From a checkpoint of a small transformer trained on Wikipedia: learned positions, a variant of SOAP for these matrices.
Each number is 500 + 40 x the weight over the matrix's rms, rounded and kept within 0 to 999. Layers, rows and columns count from 0. Numbers have three digits each.

# layer 4 MLP down, 128x448, rms 0.123, rows 0-127, columns 0-63
484555489564495501511515549502545502514487547524423484503505518524502476475522542498481526495482549552567463565447521461479501532574488449423543488488482427465466503505484515435549556460531538
546522482495414432515418492512486561441572494510563474483589411495522469553490505482546547492538545491508430530456487377497438504519493458503521505488550434567524488429519578493468439502432439
500433505485536457489438520480507513442451501525528527550508494482554492612596511454521441499495541414517489479493411535565450530529475588511570543520492549498450517477484494481508507485542518
535456569547500499482497539552504511474526426529555462495516507527557460455496489431505563488536487492437474462504494513487413563434597481473457523457486434461544480442576555428442510474486484
434471477478502407465454446464501496499468560411525477536550436510513407555490424495514504472466467528537447506612476456566511524499504538462529483471528563444503496540501499488519456513456525
486470436428463530461483495609558556460517560573486465450505562500446548484490536507454514518560523546448555530546513542398592509471500408510478558499471394523516504468518449505524572464515466
448522499435477601499477550536503494433451385477505503511535532426504511515432487518483490477533476471457518472526521496510516484484492504494535444498523510547533597519468483458490484491476487
539496477488553544494521516502586493473504650456523542499513522537544540546486504488473487534494512506481509503510493541483466570485427455594506491512483468541577499529535510478473488480538476
534450518473528542479434573503553513466464472487524493532457524525589531514466493493512487525461462480530513498488463430454460579482494566495504452496445510540518533505485485461477456453504404
494521512509545567519516468475556488560500494515516583541510510541565495437444515527489521469504473482553507446441470503507517476470520515503490500470449496483522428592505440546485463528523522
498413467541573499482462548490504546494562548459526547471475500474564422511556397515486411542510546439493467492541453480559452572437455520418576501574401530531491474494467510465557504417531486
470534442481515445560459554540489550541529532477543481463519527510486492506476544519489504528505475493493638532503492470500516471440485474593461530482521542550530508508511498520489500448560498
555464459494468463558494501490544502481494492544587481500464518490528479533498514501466465536563461487478530512504461400484513482391495496433492558508509489480483545478504453490472509537499483
462583483419520458492534445503434538595484504480530520534523566468537530453469468452572502457481429496530607464499444520525519421513498500536551513433511584532487514526397517559573547571469467
496486499509474536506591464452524540501487530480467489461478552454514518497478475521519512413529505471467463498543434439459461420452554459618572498476516534483470551528486497473530534518470546
485534512540521454502473470492532504527477448501530517450514544471496542559533472512507511484506555577540557502492506486518460518457506526514492515492496510483497504500497450465483480524484568
494468535561521423555460424533482536503482560452491503522449483567523520496558485520533514399508534494551500403443442449553426520528517553550544424498452514476537497545511496500526427427516506
482503498451463446570581574498522509469513463567467516543402540512440505532549525482479460482537530338487479441607513457512503460465473485601498417538455549471455468450455461610505489488500527
558513559472502600495528491442506535485508513530585552476523513480500502482526543378474479490455535473469522546551472525463479491494544532469501499465518499490434485490545488437512475465516581
495441478512556567474504482514439496475511531473477522495514489516430491479500422506611473452451445411476524544467503570503587486487463492525462520504502476533477514516457466474450405476437543
463451446511443478541548517455642446476497520517470522535493520525483489483499516482433473560481563426493477459506548570494441486503477488556523483583443473474459411494514485521474521489540529
534450511464507558480462438489494510449465472400513578468495455515520489485549481535540408482476508483511510465472517499480417547538509497500432408494464497450535517542520420526515482427526552
477542499534556600451466470433499474519544493554475525433519474477414468569560522465452556401564503443478567544515499506494528520535481562551464466481468502464495484476451549491499493462536460
509510564480564496479418499451525466437522519532535543510535528499454560500522471483501434539557543478514444496547449488482507531503571500534492444480567541410480487540461508500494523478532537
513486458495485472524564506544431558542527447520563488564527569483565519513475544435496510503537493481465514415525487544524433445472492479494510500463507544514489496473439586493475483496529433
524506452505525493460535505525563490530483564505518465432530492494520534596471512555507474502542525506497542470516513507542446461511519450588567513491544527432570541455465494534482576485495507
462492553479540585469460542578430501575511420475485529564531486485524491530476512487462466509463507453427548476518562423557459542534452532558497427456484492484454486444398471502493490455547561
491457459479502479537467451463464482483507418538480572471593551483486505525434572449483491492449487475428602485594546517443487525450492519538518487524487501520479517545524534498515452445491523
524529506513539518542470461494493465581534540528497517448505466471473584533446546527487447504418531544524529532518526475422506515538505453564475543508488421483518455587502456526462438448517513
552445512481498444482539482463471538434449486523532504531537448484525533582500494520434473436480524524457488485506547474525509525517474532475467441499513524506455538435456561522511639545488533
411514484472514532567525469479479460477579514499475558441491437464495528475488524456415507434508535483499428491531465478620463475514477518449495560554470525472531497401502539570580536524516558
523565519500520503475482544480516494428514550464500483488518466447535545545483486496522539495478517541532475519451410543550445507456490465515512439455485497489567504504457473482451502503508554
529451489636511471533547532545526492492576586544538526609530484546448545524518499521481571456479536535466548423432510455507486512488509500552443550509532456459503444558465478482456499528349510
469468491522521513441505499521490462464515523467528514498464475546507486540391503530475529461602546524560542490487445522476465490589517430505467549482520484496532490481571540555498557530502495
546467496543432515547535418482521457504424463505468478536542500476442585535503548559514469483426480477466557584564574556530488488505446503465501509484498453494467479543534515480560541466508436
475511485551493449497442536498546497490462455521454522566573487514474467509557472563423571566551515521529446464434514572569457458451500486462540502434488487474551494652547505510474523520419482
543446465535467533467497495410400495507488443432522435450517477488516541513534481527535531499552533506456463483484486489543545543499551503524531486445482529555494536445526511486523497511520490
564523459504498497477475529498517481516444470524474493524515492509497517517484527463485493489494436507495560455466481534584470535538537530510471486457498471525488483492490573512495473474520587
516550509568518496557554491390485532535485424478573475547502491546478490518498490522457506455447484467518494507492503470552497494504560517501457466497490437458556504570491501446476430555547535
554441486566473400425496513494548533514471525513431490490520493478479491510508502469542485499524515514471536484531506468490518533457526427544545505486555517500557498552465483485462522502521540
545400504442450515441497461452505455481498598522437553525521527602546504482503533523524641475613484439509478585515434427560514521465519425395562531471454518547486561501551544492444521518535508
522520512518477492538455533580484425504506502415513478576491535562517502499535451496520529524483455543455441508547497438535494584498482446495494506468536406445505559511573490419394475515519469
501448436534489450516525554516530499479557463503498545476544487461631523515509503489464486594534555472579489462530547472426463516473463419488486539510637535457516510504457518554528503510536545
495495511486575463519499528545551528539430500468476473485499495465539468491462454512502515517510474492477511412404516490560459514484537491517469455503455490515549494462501513504578451461531584
499528457471527469567463467489548500479510436477499580568460522455515586523526574574467518572484426517459456452504476488517534495503436555543486476480503445525529520495479484525498486518506565
505524505403425508516420503558495493409551522430463507459536518501457482462529564482566481429490479575512500467505506482516546492482486487528498510507477421526543531533518520506501473507476475
539536549492491504454529575460436467406448510465531485543503475492526482475534475492475473458485490553488538498496523393537584516482506544552458498564509558574486555555480390551524573584444500
486468531498492505537483466470527534505521511528528502568446527509553537474484545543537406504445497562517469452496494459531452458469503495514518540466552446471495545489451535531494520492502508
529513566523532476433507532521438467522473385525540509515534484520521449527528519469431547425484458560531503474488565495517483455526478433513534430406477477457538446486475408486445538510475525
532558469479469531515503485464441517572467477535504464492500496514466471495537465543560468442527472457482465541503548463467523544453490523467473492522430472428433528556503490529543486463532469
471504519464551553454464575497488501493428484549542498577486555550436518467534483484517508481583495464500469526513515467536586468485484495593523476450549566496483465487507410484499500535439443
536572516530488429502476458472352428506427460494476505511475498488532528491498485549517451525454572472468429490534483461429435567527502562489538472450525563477552493515511499479516534466482497
412583478469519462553511468506552506517549469523472569488484446541479463419487529512572481482469500520439484529562390532605486462531380568553490467483518591484466537503526501563509560555532529
528436575514507458480492443467440504405468443511477523485549510459406490492477489502512492513464452458461494470504466499484489523507509527418498560498585519557531471522477443489457536519521528
525524450528475488573478477559607513482515498528434485592543435512509504525559483506485449503523476472437464498506485471544487483522479506498420480501530494491549481539472501513447492549565499
454560496559411503509555507475569473492564542505508492482468516545560560487501493412505521501480474491536528511409534534405461529505463600508456498486494530458483528530518466549442490512500534
484567515579486497496485492500482486480522463503537500509502564531442461489429470535522491496496508509509476475491501500463500504455422530489447513485577501477551478408474511463513406524539617
550496457523436516445523491494503507490504505495533477544506585528442465471479503489543494481382486556456522438526460518473560500467466504534470499483500472485480569489462478510517509495493476
456467485490516496491450575506560492533518481541532522503491524445501465527522458466434527503519465450465495525529452521469521446556546465530449524416473545513495495476471471509464496453501538
495488525514518519467531480443505466486501425553408528497513455504507521430437464493464516531464548478455515554524537584382586450473512457415531487495452476465431565542506534479521500483447561
416518528526427479488468554513454519496497491452544556585463486450512479513540509487529495546478548482515527461520546452549525481532475528443526502505502507515459460520505447570500573503449491
453499572525483485517539509610507482492544474557442552478458549479457556528514474497451547560450442525524501528488486458476493548429470556534517554532575556510527508474452495523492468462599572
549447521482617501533425554458507518534493377513549551559477447578503452511457519526538463468450445508485471436473432481505436436472576548483549569494548498526442493491531476467458555489531537
458510499513485528453475499472625505525448450507388546541491518467483471497476442467520546435514426458480450502508486475517525502517419477481516527506449543467507513497464502518521512520580538
458492567522420470478501502483576516482444518465492513515465480526542429485526507566533491505485487508502482508556501510516418523525498512535487462498433480492493500504555535501501440539541460
456469561537501422657508560492512543531507487467559435578524495531469436507519480487516514603473524485628538438550525486444503455415456552534615495556466451496458450479526500505549458531466484
487478565490480437525487586557494522492510533486613465484481490466477474404501496477507549473541463513508488508524495504533533489500474497532538525480488478547420439478541528460454516512501539
562542515487487489544465457489495441463487462512560541492465513534534466458515529498459550477498485423562438515556578500482556476505485503445569494525522438487418498575570438449499501496499434
565510468482517497491494410550499480502502440426479548490496496483486461489419533528552435539530549565508467451580479522403529472484503523538455499502480496508463497512461497502560504581519458
503505519477458435504464471524543489544484500466448540481514465526518473426521423500515530544510528462502478509499460548487479487563478467498460534539556495491462462551493547469487571568510510
479536491437510503539500466489542506472499582485570468478454506475491507552444490490452540527503551488474526572507537536525574494490457462513517453557484504407500578450458412492509489462485504
437545506476498526475504505467407482496548475483539484539483515504500487514527534516518502516511512446556533505547580487483485517528479486442480527503471489495488484571478531510483515424504448
497492487490469531501497418510484413534516532485465525459427447513478505458476517502506494473529484405523488562452509536503490519569506480445574507461495543543481503485496516476550539557530528
422515553473494459473405433469484495475476571523455480543452495602513513504461465488448496482457509508507505484497555451487570505464541570485484510524474478498558494545531518508571442479568505
459506520601486530505530452453436462476559506434502596506575502492491458516550527573534508428531516517597466458471496518481538573510538547486533529564552536480581517508507462436518506537492556
486472523468545420544465493539435503486451494523426486476459478550435491524507451500428530445530430458558556551456488474475563442493516493517503525490489444541545486500577539465564476542501453
557525496487482459514480511513520508486496527494565550478558462491523496463524469482547451434546548504507455508460446549487495502498486489452492485529460529607475552393478513493568466444471569
494527504566465515472549519502449516462489506482450577506468522536407505523512497539512520508517577473517504493521540508469479486566438446505525461502459528494450388483499436486465555457513431
483456522519574607541499488518462497501455436470576440437540478527539515490476544409485514432462531560479552515514545483523503522528501483572452561467520510568546511469463440500480498583543448
536551485371467466479535534471474501504577535522530468479379514545568495589542507512431505528483498494499473451511470436521469568619469452581459439489491538520542502457449452560500487459505557
443533554551513496576528515469463413494508495508491486465519496449547485488521454505547450453514506468507495409525483451492430568494523479503564517525533495513563500476460399524504495503557500
549469527440546520494527495527422476518438433513490549479504483429475511448540485523495479527521423467534490590490479509466505507535515502592522546540525436513473587581487492492560509488467499
548482477448531562501587466573489542548464547485453505515510432526513498458449514512491497556553510490473490427405474480507484524493470536473440497476450487504472507494542598555484466509526543
510454471459498475470465484523490475510499489540501528539460542424518452516488484496488474586498468435502456552575533505554495451524497491534453544436581514511466489496460463523526498490469493
586479560595470488556543567462426477462547408476490510491518516514515501540505480516503528471529560440488490488431441503559461432437516469554512457509497444492507468526539539532466530442513472
554560444490500525572550495401547499532501485507457445466471497463461543531493455517439493554552428448493470461483458477568524495492535488547539416576546515529567507436527550539488460478487526
472550520535539573450450532533442507471518509531497528436514463411488494504474450428485500529456500462572512465449533530495479533551537524512546509487526496510480455517429429496423509523498498
498475463466507546514506565473596492430438517532446566479447562492481479515456531451506550532521545471521459530571508515501511486433461549512567480567482446539500509477515528466484543525538513
504533549488508449458505494457554493486494514479481552471520511504535529536514517459507507484427556476489488580442517523582531519445454491525559564495524439540516564481518448551528453476461484
483558512552465502488502460463488523496475539494485505574425480498535494474514525593529472482442512538481456554549513499494525528438363469500495576553489499533456523517579505486458524525484511
507514438511445462536472484549506551505618529536472505478490538457558520532503499484492455532540410512523439447508565528480565518533486505578401559507551517553509518478545523557517492530491569
500516479505471423416508510603503500478471538527499451552495464463438512518511520425488524464593474559506501433493523570386575519569557598545456531531427499478505528533569491506530503493503487
441479511500494506424444455515490501564454550424486527512499448519459474526477499522494533503488463542497564530552512482537517446473516529529525439529482520534505508523545604549482448548497492
457472515474514444461506484487567421466498506466462485476494465515494508490470425525564526483587512443529475484568563505484525536466562506467546492519435584448538506474467462550449503464540524
511453559479539504494465440499535430555573477479407500420567466483560483582480483436471468556575526528532439456490486481498467561537496497499505472441490490500528441510563515494551529436495529
460523456504474514445481444529485521589542473521480494435371480473484498542480452487461463523489469445495552500449455524480412468502480457525473574538465497512470499479533482536596536516443409
536441547508494498480510488521467527509500475543505570506522480525571567540517497496574472610447489537576515478505474535501446484516503502495483478486547421473525520479558474494480483472530515
555535500511390453496510518513477492454427505485483480573607586551450368427500386489543488491537439562530467521510497447515490488469455469524511486439515462545500480543510436462484514509454519
495541499525436512508423475489442507499512521498520444440546538472440509525534451505499495496458479475468563515533592543440535386503409470484464457497497535533457562546448497464472467584529530
553455507484539489445489541516463529562540483473465432462513442478494488497503510534434477442459497400387485487501497466504548535444555430492480482531521489490463471509456456508515453523493554
455471544553465542559423469535404510565480547515485509569517597533477467505459491496498562473467490478522469447493544542484502456435484508463562577556498487501547504501563553457522509393566421
455468480531478582473529557457508469452529573489554517590510537505481488498471506452472515478507427489511473460536590462453453493534524484473502507464530476476510487512493575490450487527509480
543478476471427464453553503483536581481484513572520480473451443497570553488511420512544508457523551535526462538459451523502414464561460547534547531549507500465449474603481436489456558489516496
435458543550509533476519545361507395549543578437544485529501436499504521467540496524524460501502492550495421576525452460482534574535508512487472452497473550460485500490503480518504513484485496
548412533428530505473469525485582464549464534502508509492528455430509533518470552493443550530485555411561473537534541489506482515556454485567508513506447466497512507546578506550469518506475432
528485474467477495499511455494520441506554504484490545446434461504519508524502484457451466593499547478480494590519439504471538498548559491482539481491472498518563470458493534563481527488551504
500508446466443410411498530507526468498571598518481436512517490469479483463523519415469441473441547510514473509500490481511555468442476504528467541467500509460461522454457571540461554475500469
499471470494531480436443525528459525519552478552460458505481507509507500527497485550497503467440486531469473511518513510513496534505501490443472613521474490595468608532455503515473476465503428
533459542479505483526521520467635502524542520526503438537527485488464490554437458470450553508487555559491487523538508479537507477444570501517447471565539455491553550467572466472470466507486523
476566574585540507548498530413515502484535518505490436464446520501421582600522431492515486544442505471511488515486531492476526470521527549582526572481490484470466500509500526514485509462495467
399430475468484471494512497554466542498495531580516594494400529525483547514515540496600572576584524444485514464544413513497440397518426543485456475487508498456447467507482461515523471527484462
528478529511565458511487472545458412535479556541506504471537499493464462488528544449501576559518535455463438421556510504436467503492605501540483474470497526445516484461511452518464427496589590
475509483401426515556459520487505467466486458445541528600472422532541459535518539511514520548486476536505507503584521490471502519464587533471492530490509467559458475496582555468449500489488461
440478497579538488470440529526571526504449542509534543486554555513467558537498567545489506469488553446471520467524544503461531545509451555554644485521532462490533522450513519481490537399477460
467470523530499543462525518553542459493537508530454462462491514506540519468431470466483605462538446536506478577505515469526512475489496451483480525464456461445458490475502617493536569456511493
411507543456487551530480555613458451492531525459459474514362412447500454481485438551554516488518544478513511447480496489521492435534527507522526490496470535467456550454448549479512501580537510
521495511421495478479575513502502509496465455495411547580533482491448530457562509455450443459493536589501509530509494468552517465523529479462491581473520434467527481452513512486471473534480474
482511562498562446468481485509472448562491554437526522496496500449522489426570496494488519558463447542543478467515448474475473533500492590479491565491435509535463496539568465565462493464544472
485486400477504526489503454503501496484549434525500459537501490542475368494467514506474473424486489514499544490467520516477551397516552484493491483487493561547495421497493503492554500449444456
485515525516568440453580399463557493518505524514475517540505539536557486563543531480490451565471586522501511480512449512578515500433488507479511462499488467494504501499540536553540497527525443
549576449488575529506580472511554471532499457639532507529507536509442485509457573491493493524589521454551454473551525503436460485518523454486577455487481476527497551510514471461525576440470450
510465481473510511470452545527501510545453450525495574526544474550477532511520493463518448457481435536552499513436502470526509541530527535522475496420494550506486430455427497475494513485520515
513500504496491523453545476485471518470443477538447446486551462444495551485523508504477536447541444509493501459490480527528518485442553482545434510475474441557533531552505437537475494529501499
485459540529580485517559546485507543482526526496574522530517479503508543499525529506458496566484460439530430530540507518449475464538444464499598579516515463530468528508542521424498458486504532
528535533528497544538502533533461443496517549590526488516452505533424557502493572460471532517507472493552455533519497446493495576534509549521472500475493479500504494439501457546532487523516495
493477546469489479554498478568509426552520546440465570423452480468457451504541467449537469411530527479493570547476483492491507516467479548455555504497485501527473503437509468502481502477514491
511492503513488542491483505556480483487495472474476474526555514554492546489523530526504556537472547529523527462488436506484568478487488506506548488555480437480499457453552460504388446521490557
489452474488501480511468552493498535575429496499489539510464484494463523487507463499515523576556556493550520495477497440536501481462516562561535547458455551574497492435525512491514572537551488